Each number is 500 + 25 x the weight over its row's rms, rounded and kept within 0 to 999. Layers, rows and columns count from 0. Numbers have three digits each. The size before them is the row's rms in percent of the matrix's.

# layer 7 attention output, 576x576, rms 0.195, rows 464-575, columns 504-575
105:488465516517493511477507496524467522531532464530468469522489547469500464472505452531509479520495438516534520533443488486492513480496506498536530421482512550501484505504498523485484491555506516483485504469513494489473
097:517505522489510479495455493522509505483474466509515502536518518528518529508481480520473489469512528501493467459542496515532513466515524539497491495522460508478441522515466567475526458513507474480513542516497477494493
100:481494497487533505537540513480495484484493479534526455498505485496511521519518519473491500494473527468503540496495523522531537505481481473451504494526514459441451502515523527511508483482501514483485463521486446513526
099:481486514526468508532525512508492499495520489473479510489538482518481510479561518460501521507525530498521475498510495510518484500457521484490477531523478491501498478505527487490524484544477506501496508509491477496505
098:579517540528497482517495544524547441470516482492524560476471521492483486492460460517463506476499507441484494513551484520521501514509509556528477468509469482459508503555507471474521498472506483501508482495504503486458
100:485511506511489492498517497470497475539457471497492476499437523476517521503533553478500488464526513480474532488459513525475480505537520553483456496478509518491509466523515515532481481521481538506521526519514536454468
100:476501505488498471478476462473520517504485541513466525471498498500492449487468513482507538502511540484495445521485524464498498527481485468494489514527499526527461496536528476473462474488486492516492496510514451490514
102:520425510519491467488514512524464458488533518478504489493498500477492545494509487500513491530499493495499524473482508520515492505530512454521505529472461505449508489467512522512524576491494487539515475496488534529519
093:508479525482523492520517472535500480497537471550484517510490543537540486489540460528519486514501498477487533448509514499487511482484519477450488455509481483508500508475515502507508440549490516459496562506508498506454
091:557512478493511526519484470446534511501541537482495477503488494493499501465490521497506488480484529509533520510488484457547484493489517554475528511551527479543529473507548492489495504504496472469541518486461468468507
093:504515531521466464508537481463482506487497534496511475469527495514493506533492525451499521486466474485514545538505479474515494535475507493534483518467490508517521508471497512517479492520502512508524489492521484504529
098:483473481475514529506497485461507485525484505505508542482472473491516498498479551497529502461567485500486497504529461495464516505485498470523455508483521486499520493512459536467530515476544512481497485471453544470520
097:482550510505558500472490469477484515496482598501496489552550509522504524509519488550500524530489515516506516529484507547476487488463488510493518468473496514478485476464477570504483490493501496444465515469552501548511
101:539505507501489535511507495497529500513532498541455490475500506489493452519489515512505543499494505470519536496516484505514529474492459512516507526526473515485514509466496482499480471532457519484480450546524503510544
104:491512468505507529507492460491505486547456529540500509443505522457463499546528489445503470533512513502531513523519498479509529512521501482505529526511527489508539512483514498517491505454508517509480446510502497531512
101:485471518553467520514531455498512521467468553438475520487537512506507498524525493490474466484534482507495472533527525515515501507498489473529486492514472501520542526495514498473497464507517485511527484466509488487503
099:527439475504488506495509532540481452500495498473512498531530476473469504538488518519506495493523503564515483476450513518456483487483477486493526470521512530504505489481520511486502518511493539514528511505494533515490
099:515525462493491439491528518513537506529529533484423487501530547575492486492471528513517479527460526526498499514501516498509511506530521493539497473488513497515477482578506500542506498485540499493517559541475512518543
102:478547485491494467499534523516492501490528482495464493503521507466487501503492526553457503488473503499476499494504452482485538509489502480536560512499466524462505561496494533530450497504509509520509501494466504466548
098:508522521478521469524490490520494499510508499486468500535508523494495511502530494464479541535481471529527520486472493530525546522478529524549493507479505517503550502500503468542522505504541476461531496528508526531476
108:501523489517498486508508526489492513481528526485492488488501497514556530492514523492508494484488500516510506498525520501515527502515510526462468472501504560465518479491513493461562531483510534532531495470481513517480
097:481495437470523510490511516499483509480501501538499490520496485525484504503493559503489496494451490507485502516459542500451565503475499507470484496511488540432493518505490482501516479467511545529529508495526473479521
103:483478517547514506498528515506491519513531507508505497508535496517508511477488500488501495478528486536473519507483484464508491548466497486489457520469523461503448496502518453544541530512470510504498487471517479523504
102:485476464525515521492536480495478519490528527522538484458465509476513505491492531568452517446495497476511511507537514538491514486541506471516498482532542503505493451486505512494518505485452498532501585462529461481457
097:454502500522529514508549492523479494516528490561557438450485540532515515502474513499476488473530458532534493506521480495499520508465516485506509482500522469485518491520468482492475467551502526553537441489523529526496
096:510501527496484454511526516493518486474478531489478510475529527476501527532509550500516483535519481509503476470486495525496496427507500528513485514500487518512492494518531483522477497483496502516511540489510470454503
111:514527542528495499503496475498489512473507515510494517474510509504491513493496490512512464501538528505494522480499512511486497483491509499518528481476510511495493493519506498490517498505506490491512522485475506486509
095:457501560468511509513519529471536538527483523477490531499472551492464540499480479486467501527466504484470503492527442480503419530474513490474498501499476498497519533525529524510454491535493490502486475498526464494475
099:503507513537517475477508471490491516490453464487516530456503468469522533497517488471511507470463521485498528521477502536500525502515498475483492505510475471464499496525491490548450460492499465478509508483505471533510
099:503497545554491486531469457502525528523507551467507469464515504524494523516513460522501507514486516485479487465552517481487459510486489513506517546501512497504504461506517481477492539476522493470497476558505494504491
102:514449480525538498460501520483497520516461497497495524490504467485517511536517500457555512511517494529490537532467495543506515472522514523515498519486544501476488531492487494506489513513492464508470506533504485495497
096:515473523455508478487502535515507492460458549560490470476539466496508505530496481485491464468491474521501550484485515484463502546476499536501511486482521521484480512492507504469481522487541470520495477534518498469522
110:509537472464523472466487468526532489517493507472465511513512482479422532475478475493498499484493530507528509559507462506495516531490503523531538484476527505528493504484506508501492477501542507530492491504495492478503
101:494522516502491514494503490488442496482538455510460547544488510459534504517543502480490530499493491500516464500515492490472497505501501466485529495510487493502501515505487517473481454519506526449533478491488493506500
094:514509464508547507557493484499498483492549517481504484499540516507490518456492448445510468526497501480504476469473471508473471498477524502477452497482465491536494516485511518486479517514468496471485488532505461516483
102:489496509476488486493504492516510489506508494517474490468492473485512519506509480490484499511502517513481473481498484504481468501487543444496465509532520527510475504517526498490533485465531533470461486486517478478530
099:506496464493476423534496547505516540520466516491463510515507519501514529506504518533454558531503435494498482496522500513502484499499490485463451474500493517531514501498513536477445508499526538500490504525500513488459
098:490498550470510489480488522532472488521510495494488531539526555489445504492501465503516488489500445536490510478472487496511515474481471489495468482465488522435495493505503496514437491493511515501506497513494531517470
097:440497513538518499494556500527453525530502464475479492507490478526544498466504478464493513551518519487471512500499508502451504494492510517488512486509512531528460490520492480563476468481527511498488463486498525536539
101:534552466495511543499528486527529503514475507509498492509501486520447532515514500509493500482496485486498461510489539488514478513530526479544469501483489447506542507486511502488520515494504525496532483497492483507506
095:505541506527508458450489474505504492517469479486494531461505493477553517496541433457500507474472455506474561500484509522526493460516492482454551497518516473494518482479442505549540489542507516514505506520517492485510
097:494484498516543505524486511491452482472498480494557487539493520499471520498510502471491464507473519480501467511473476524541487448491501482489515523506513521508521515503515450499528535497499495540490496501494482443500
096:517508508476529489519494493480514492524543465507499529516531493522502493467492504513532539503472508480466474502495515473503493512498500521493470475458463507500496506516493490516474526512446495476470437494482522519503
101:472533505509551497521534503487532504544475491511534540468526462490519468487521535562467536501498505524475504477519514540535475505524474480490497514516501469515521462515490564509489494514517483484543463498517525501486
101:551511500502504537534489483500478487499456472520513548534527519536495509472478480501530539529521506524474533526517471487488549507490516483503515477484492489475492501477488511477529514471526463506514490491492506533527
096:492495501485502452508533522529523467504503507486513477474517493458522493485497510541522531500488484531550476448557483523483511492469476490538496471502531511496491497476518542482504487485526485517521462496477492509496
093:470455478488509482511528499518490510469489458478493484526492495537516458531514524543486486511533480476475460485513540489515487479462469470467486516523531504466511513491509495515535481523463482499507484477504499498479
100:501500501504482457502500467491507491498512475466534477501529536499474517530498518506517495558524450492497483496431467571472504502465489521467529505500498509498496506516521499477495526495493488483521555525545512493447
102:432518513497527519519535470495478520506519494495452513523471496513500481485516516478536524509509514472457508526513482470507529471496493477490521492509472477517502537555528493481526497504529523562488477495519526532507
094:479478488514493477497493517549472548510500478502490506478513485481473557487456489513489532500485479507501488488487483491514500512508498492499515501477526508517472491536498509509508537493472512541502499500491512522543
100:452536541497526501496492527487528522516465503495487489493518507465509491513479457501477497493505496492508532463451503506514511518517515498459511500547465536557499491534552502519545465513475494471498531467485502492496
103:484515506474514470491514476495532469483480474515493544522472482473497504501518461502493510511456473516469481510556489522491503505514506506526520493504513475477503526498468491548522521497508506503478484488506488540549
094:488526547500498522455512477510501521491523470533497510568508529514490528512504489502497488541502503519514463538471487462516479509546515520492519512530486492476506492473536536468512476483517518533523495519519520488544
100:517517523524477462494511520467507444467504504514479550531524516522516536484551467489515476423500567468504462521517538497494506536497483507476493487465466500503493517506504515485477498553552501504456488479466492512450
101:511453528499483516512515513526496495493501502508485522478461497484495470481472547479508496492485502487489558482538474479494476467552504501494525496512498522502505504499512522540463462470538508483492500447518465525459
101:495487488530504511483472491506521493500493469528478490528515491503501512455501471478512505524487475513525493497469532486484520515516530493514503487457470541490554547530492502549554492495530485506513573495492488472521
095:525478509538503441499534501526509549444488502528514500506550490506479519487520479521495518499502517467512508499481479510483504501506492552470456501498502490521500519507463461481519505467528573477507528475538482543461
092:490470473498499520479511472485536515495500478485552488508489497490501491526507475454479463476519475530546471500467519500492505498520486497520559508481526477492455507493511489475522534492505502515530525444523490471479
098:487531506493498543498531525481486522514523507538508453492457445505518497452512470503530493544506469498502521520494509542510532500488462481518509466517470490546509492520485496518527518522472494499518514466496558493490
096:506529491500493516517513464522475504492490502512501506489512511492473505501498475482465503497559488471495491512560526499498496495520502475451505484500558535505499478457503511475501477491482450483553502472504483514493
096:506520540499517505547504536516515466510484493537502442485480512479494503490526524505474511498489470506492497515487509448520531531497534532494484491483515462467499487435531523499528503466492477500483527482452484500481
102:507525549478484503501505516493522469513494483502517489474489439486511546480501534511531505475498481497494496507489486472489510504515548523518508500511526499482531474464460505525501488466476445494508480476484517510512
095:507529460498530499499521488502486495494488508486507494518482498499555469495513516522479506525486486550539531496506473545517503479496520523482500489479485476509490445514501489475518488503507455499507482520467509527475
103:461452509507505468499511527505524520460471504483476520527519525503495465519545498484517507492472461504476448505484522476508464488490470489451545521493499506490489500515509499521489505495452499493529506470528538533509
099:519491531537482489471530540501487517519493483466479499537483494546509495536495510528489475509539473540510524499535491519546465480532541449473510524522521465534492493500493543528448505519438495485520531524509497502472
094:496510506496498481503456510527528462457513457510456487482498491513456536488473525495486498469500512469492487494469446552503492482507511480509483498501490460530482486456517482515511498497476476499521493483498512510486
106:459490522521494519451485501506524474504493530516523483429483438481503547484523454520447487540513511525459496484500522494527523460508497481491481463462500480500513549522492511528541443514483478481514501461493499463493
098:454533511476476508477501489516523524487531547520510502459496526480518484448517517529501527466517476511494483493511521493529485531479515506471512496439491520510462491466512503473554472479493508496509481493517546511533
102:437552490513490474508517546500495473519505502494509502506481512491538471491526488507451448514490496565517506511513488488515518490529519527503539510441466483512511510484488559503495495507514526504473526551508511514479
103:534459486507536492518483478470529523483481497531515506524523492514504500500548502499487529517474517505493526510471489484499476522437485466472501458500492499484517459488494523482489482486463491543511509525489538506511
100:538520475486463526469473495481491523468491525510520540491546485492472529485495501457476484499527540504466506506509501533543507493484518527493502479543498497515534471492527483453533495499493543505504535460470495459466
093:510437503492493517481453482486537530551484516473494511523534540473528532483494483474484506531447493491487502519517490458494520499494505482526497501488488445523484492473518494518488493462485505498494495493463508496520
101:514502492488504521502499490464502470518468513481484497512498552484487503457505459508485543515469489488483491440511480474482490581520499497477475466501456503482461511503450483457534497550499547482503535496496494509521
098:526486512465489537494524500467491509508506474536479484500468507514490509498532495458513456506494524504517510487482473491498474482504476479503481498494539494482507519476554541522481500502498501502501516481510464484473
101:506492535460498528540521491527508519511514516513534470479483474496484452546554480505510508457488530516493517496523502502472466500504513508461519468542521493552478511519476459508477496451542538518500440521499497514537
103:476523488511501490494496474530469505477509493520471504514468500488523511504472460530482519508479485505483546478501522520472503535507511457508487477492469485521515500515500486497521481460492449503491485492520486528551
098:494501489503492498491499509524489508536465466514500521493462489524524523443496490510520543542521490479473480512483491497476480531488513499494465520483502496490519511494498538501481520495481550495481540527471513488508
101:567512471489517547499502463463482477511459525495490523487486491482481495541483494488502486520492492486517475508459441505535544507490508486496541532489471491517471498520484488493517512532486501496522478525476487504515
109:472509519491465500516518483463525500496449515475500483472474484504516509460499480505484504502544501502502516480461522486555485523500503479497485488526469510527475486506521516492468470530487477460460511490489523509512
098:563522479512495509494494537479529471515467478487512518517466472455501493485487507468516513473488468539503497503531506522475506452498484517505499530470514443484477538500492539469500463486508517477503508514566464546462
097:494507471465441496500449489502507495510527510514524459501528493492501461467526509535483531492514517495452525477506494538524445471498541511538489552433545512508525499474460510542495501499448497510483504536513536525506
092:508493499444482521533461493541489506526507517486523475528510469531508484498491494514502488541514521510509508533469525515494463481504501507517530514544492506508525504524469513523480515487505522522507508500510485511528
098:485513527479486506535499459494492485536496491526511467505535482437547555473498516519468522495482511492453493503521562510495501463511499495459481506456470500503491508477500489510487531493507495527484467533534490492519
094:500482496461486538548516527522473497499486497505471477498505538510478495475489482497531506512489497528479476503500517451521543511536490513497464500489541472506518466500495499532495463453466478520469538490461537479510
095:509503473486498486507461489504505497518495511483498512458503541519483487506504510486536495505503547506447509483525520469500446527457485497486452492510490498517462504533513482500503486511497506514521482514547454506515
096:513468531426511496488508516536507497485513516559502487474531475476490497480495538541479472511519523524471478518488495500522499515513519527526472500518544514507527476512475467547520503526498530457512502440513486496528
098:522513561527520495514492550512473521515477556492533501479483532528494568518486509540507487497515470556507486500512496513511510509501498514466499482490412458462505528520526492491483516500494502524498476508484489497558
101:511465473476520524515490539481492502494520525506488488442502488503512484471532533450467483495491502502477485512517536509486516463502531476516478517472509487469510475481517492474501479498490483498468458464486453496489
096:482497474494525484464526472491519495482527500512516485489460465493459479483491502528477490468500512477476528514491500456461467518529494511485486501510505517529514480472498516500495492494486500551500507497512520513520
100:470520470517522488510493496508536482495488528498502538478505500489488474543508488533503535503512530481510480523510497546509483501531502520510496468485497453495480505444511502526506522500459511543511473540499562519479
101:515509496550477518431528519499490526499508463514515526509482502520498502504494525528495476474515491482513530471498530492492546532492474485534489478458482508484495481485463534502491491482522517478542490520486485514457
103:485486522511437503517541542492494528481493509463473500508506518485501491474490483540510545500523502471487495526480498532540469542461512506490512564475527487518528535493489497490470535443474522446446505533476479487522
103:518502472512518517483530490454536513525477520478500514453526538545518493525491472501466528502507490502491482493520506548514529471451506555503489528528507497487502460453479499511456513493499492499520490549517516467464
102:535482524482518486497506493549542498492523490488479520497529536504474505518526540484486490491564465521477485494494470502491458488503490477522512544558498504486506464512527498484519496484492490522505494511504487483487
096:530455515521501490493502486511489531507509526464512523514465476444465491510523469494520495533512527515502488474498513533504490535527510547504518484490509538519516516490532516488498507543522491460492499478497522509497
099:504531514515488474492544538478504477504442519524451502506512502482527486493498516474493523495530494462469482493550489508500545498474479496489466527482542463509488485457497483501506481499521512460468503472459499476451
102:511487526473550508509513520444499480499519522477505507485480507459471500462524507530470498487502527466518504484502482501491511477521518469515477549496513489464523496494495505498505497484488511522492496482532498533536
099:505494491491522494490510458523441489557502477524514506465527507551508515521495536500515503509513547488523515500490478463511481544510460493527525519521515465519509494499486478482513493507461486501495468499507527475518
097:503468497493466510529514513532509491485531507463530484501502498485517520472494518534468481471468516493480484479514510493491539516471529502529520501486533463505551488459477486518490506490503527463527515497516531511489
102:482488527478488489537513488464529483491480506535474505506462510548540492479515493473496512506518519509506457506509479492504531496421507495478517517482483486504508502493514506521495510512523506524472519507476493510495
100:497493502513531502510469481572514508540463498484524497518486530530477477516506512497556501543544496493517509459487489469508470512516473508499507453512466506519464539473492484521474503511546519524502549481494500478501
103:465483449505500491479498461548489511487501478531496465509535480486461511484514471479457501497501501485503525499518527492531536528508494475493494531468492500528490487496493542479489522473528486535496464525501495529499
099:490525507503492496525512505453516466488490466488515506500461502511536462508520491495489562486528522489462500516500539475479508490533475554531491481513501498527516496535520507490499539512528482542567493485450500524527
097:496477477471516519487480513513483508500511476483464485550478501499510510499530518469490506491538504449541480510483496517497515534532487533442509461483489489484543545472499513509509490526482464504484542506440527512519
105:499514505518472529469510464537472503512532483480492505523480523487522493495553518501473484507451495509475537511480504494480493489510519503446509497472479493464499503493479501510504448506525481553469492486492474533509
100:521531537479484494500545497496538484464467474493502502472508501543535484491506485528477521493486471473484514525515496511509471520497503506480491537493512484460536509480519529467447529517483498530481511529510550510539
102:519504503505460543496510486508485500513514460448487488493494482425526528508527491508509503534490498508531485502455495466483506497508503430494528490505498513484453492512471496532505473508492456536507496516508502463501
092:526487489552499520532535436478497517503514509477483499479528495529549501495518488497532487509533521505484510552456506474474492542503506541479517510467498516459490514482495517489457516493488497501497496538476496496498
101:492494440538537518468478540508517505492497509474491488509505465532513498504491487489487460517498486474509504539506517478531433478488486510512520504520475504533483543477451449486523505518476461493492510445479532492525
097:526508516551504493505459491522491490489496545480536478508521471494484603510490499506543508523528515532525498499500530507499526524484511474499468465518457498440506504536467537503494501497499495510530489504483490521496
105:527513523482496514559512541491484424506527508497510483521490519501528485466509481548513484470461495478448507535524522479490518466497492538482492497499523517532477462519489523476481530540506492474505491491462522488527
100:496500475562515468493542515474502544525497510487514527469466519504492478488526522485498466513486503508488497491496513491448559515524458424539527506460503507532514505518490526536514503480537484507493490539502536522479